{"num_hidden_layers": 11, "hidden_size": 96, "num_attention_heads": 3, "num_key_value_heads": 3, "head_dim": 32, "intermediate_size": 384, "vocab_size": 940, "hidden_act": "relu", "norm": "layernorm", "norm_place": "pre", "norm_eps": 1e-05, "positions": "learned", "qk_norm": false, "attn_scale": 0.177, "bias": "all", "tie_word_embeddings": true, "parallel_block": false, "init": "normal", "init_std_qkv": 0.051, "init_std_o": 0.0109, "init_std_up": 0.051, "init_std_down": 0.0109, "init_out_by_depth": true, "optimizer": "soap_variant", "learning_rate": 0.00884, "beta1": 0.95, "beta2": 0.95, "weight_decay": 0.036, "lr_head": 0.00766, "max_grad_norm": 1.0, "warmup_steps": 200, "schedule": "wsd", "decay_fraction": 0.457, "decay_shape": "pow", "final_lr_fraction": 0.0, "batch_tokens": 32768, "max_seq_len": 256, "doc_mask": true, "z_loss": 0.0001, "train_tokens": 156400000, "max_steps": 4773, "dataset": "wikipedia_en"}
Each number is 500 + 40 x the weight over its row's rms, rounded and kept within 0 to 999. Layers, rows and columns count from 0. Numbers have three digits each. The size before them is the row's rms in percent of the matrix's.

# layer 4 attention query, 96x96, rms 0.282, rows 37-51, columns 0-95
100:534574484510554517438524533500521498495401486532486447570589452514496521539429488529465511536535457485526497494462500487526510542548451550555532447488516494613487495496520488483472518524557487539427563480463588528521556499567517448436540472544498526525532545435533525557492509472512515481
116:505534592484533469509412522509490500512493526462466505451484519480499512515523524437565448502512581473494466481458514506552444521545483468501520507494546478488476528466463515459493585570551489481529609505439507576487474525477523409522449438564604544539557502487470469521528530530535493533
098:476537444488577543475469503483558490520496472456478552453475528483514520501515470469521519506464589564552503489514531469465568459518531497476533514566618466513507488514506547509541515479515490480487448437520548443498505475524541527447443419457526545495441591498604496555493500516451433517
103:574563529515447514447499505417440522571527506443505528494498487603493451435519504442515551509479512535461550460536474580493527547451514502493500387550506487531495558489468503539499467549576503542439556534517480501517437497583475485482513470486506496524503494458470435472572507479489483480
108:524515448534505505570472512405587516495423559492481509487537506575499477454501480513517469519505502480524534497531496530487498544383544450518638475477478492519510530512507489521483521453547441529462443536503484511590471568462498458553504456587501439518510512543477517511494550465468488510
103:527479434458476543589513483514414519480534452544487537477521451457573535503478516496488527492546511505544464425503479499516459504489634517552476515575497445556519479514483479483419556514470514526496542494547438521519482516560545442499497481519456443510535497487522597534462438496458532539
106:538475476458541576533525443455545471524543475458415609519493471498411542527544567559526446545420530486575539475566491535516513467511491614511476511500463538512480491415541492484490500466494455520490531515531509503547450461523491535431532505490555526520480505510519438493523470483497489468
112:505475427455473485513589438455451533514529489555487447515508490587449461499571525435519418454472477490511426543520509500509495528558465496470528536505481503526528479505529502509517510528505557502499491522539396441498452526497464539497542504488463560479501514578595464529503577558529577487
103:520435493525469592525456592502481532541540478492447538534491455485473511503543404492476504510513455542586484497454446494502531567484574504514500452431512586412505527495512526457536526439519486402473520470536412533490485522514517486470484543475475546462473493444513490523498531454491502442
096:531446458472494441522539460464514479529560512507547539442448457506533437492559489468504417476458483443546474586504464428459499517470459525533509450540531480522464455509519477519495460533483422479513581507495491511466570566513450512471416522563538473508512489470503455486423583438511470508
099:501544460503534460471562471486437519552540495550514477523411504477491549515587426486482554454479464465504517445446468463543516418560514415527490541490489512518450477529497454538526531605540453544487526398517512536488450525455445491569537441528501512496557505499512503468513523488487517534
109:499467467524530513504489452504521556557492427531489485515564532443492458519466483522504541453436535480452497494566592473493464545502408509500483472567492474479515579566443503555471503471508440508504518405486450552544488569493454511497519425511480477539493474568480557492484485419529527434
100:454591462540512513491502482481510534425551501548488531569452494491512549499549447526508504531477529435538457409563509459573495547473476450500437538491539473504526474519541436497439554494510551444524561612452502489470541529525508509506485448461540495507477504565483459439460506498531439533
102:553493520502451512491496464480486493538449414496504461499502526485485550524472500536541409521492494466476489433466444512556511495549489443547473457491499488556433578381466528477490528458534520458488472519470492479439555523499492508484464525476416433474444522457548469484624553470471526487
107:479536552487536514538412463500476488544562495520473465499550539512500462478482471566427510515546490476466552508480462444516572502428469443515517457564453463551548548526532527545501465557447469444547521450460549458478522431430450460549508543472503482496456475523602523555496485494513447496
# layer 4 attention key, 96x96, rms 0.284, rows 37-50, columns 0-95
097:517492522550524481555435497465489469536607606448484464504444452560444436494523486427494471494554435539478466528532490504452509508570531514555519482542582429575537452541484479495485521525510484504540481497462451501505494582479487434522477504483503581511548472525520533520488461545525521469
114:402514559490480520556436586523506428541518489529500463499478528449414435496508507534520481528454512534475489546491526550471501488434476466548529593496458521494434486514536575544490450476415464524553531502392471547518547507534529452534469469523522483512515447509500483471549465503515474468
122:458480434465505553469516467445493501555478560531454506425482475457505428417378532498454515436451483471467484480490503500529563477478520566530523473478534476465520521494483476426522552562463489500516473493489469509426514396466481450497516497445500586480497488540522423498542452503477515506
099:462548488475543550426486504510456443509508448464563518541512524529422406418478485471474580469509500528434489534418524551545586518508441523442525511453502487551492483494497473541554455547488515505509530575526506429499440519470570450447527507490498561536481522506445541512505499520540507487
111:534516496517495480555507520442433450462550514426528558447461504505491463514452455475462416457454481449498489519493471592508523522501437518463447468466481597527507570440573513562533584517492466473460471559568466480501489442526526490558512510503549530516478485461492523547488435547502529498
105:497486467473543454486413471439529454480589483531571561458457450505569521530495533535488438472492555481504453449476508522524501483499511506476474488489505428478445455524454470512466493498524544528527574499474461536407490489514497508433423544540503512422594439499448463507509483497451566535
102:489559451499568484513461460545522488567470542504480556505537489517491443480488490444516529490559492486558491501441449500519519481434534571505542475428519537440476512426462429535535515542439480481529520532528495505585537455509465485565503529474538538493612492523449412498462526524573506530
106:576508513554513454441552522442510477546461509530488519559448489518541509420507552504516573503506469471461501574464549521526447566508552523539520467503489536524468457452491426546487498511416598548516462489538487458530502497546521501514431425458531476406522539525473462527465466527481532532
102:457510455527536516506449576523456595415511567555454487506455512481517456482434468529489560465514507470534460533498496459553487504419505509535519540422504556434471480529511441496553545481482562540542547533487483461492447480460458540479517486427540510505496492416531478528482503476469422441
100:423577560457421451514490430486522454523530514531443506450513461498516449454495506539524489574484578495512462574478525485534534507558508473440495497559527519475525542445507452538460511466502425560436493478480483482508524512459537546524398482528486519523475483499505488582412469556511517473
094:474486554509494414460576526466457456558542482498509489557469475484548502492458512502547509463519493479479488512474585486463485478523513430523423542442558474518532559454448548477416429498465535560482521496490578554486487499524469489526490505453488591525534551441452512560518494494595508497
117:541570492447557503482523427511526557506496489492465463465513528483462476524473527509532418464558468497472510481523515468560476472403480475504429438554598521528520554456482514486534516514475462495465493538521554470482476558469503421478413459549434530567457450492486547467443477450518534467
100:445573453487469543542494505474504447520467518564507444570514501506489532505509481625489433509461500559517497480454513451476526444398490500529457441492494526481436471479437509527411503442518508457485464465545527451475502516456517542560494493466514496606489521505519482500503517566483571545
106:498523517579513484469528503475631441558469511482504478487509573459493496546480425482470499462431500480480491491477542388547552499484551526546510476507492482498502514470545470498490581401557513495463516520531513488497527544504464452572522472552464596500488536497471562513527477579500499524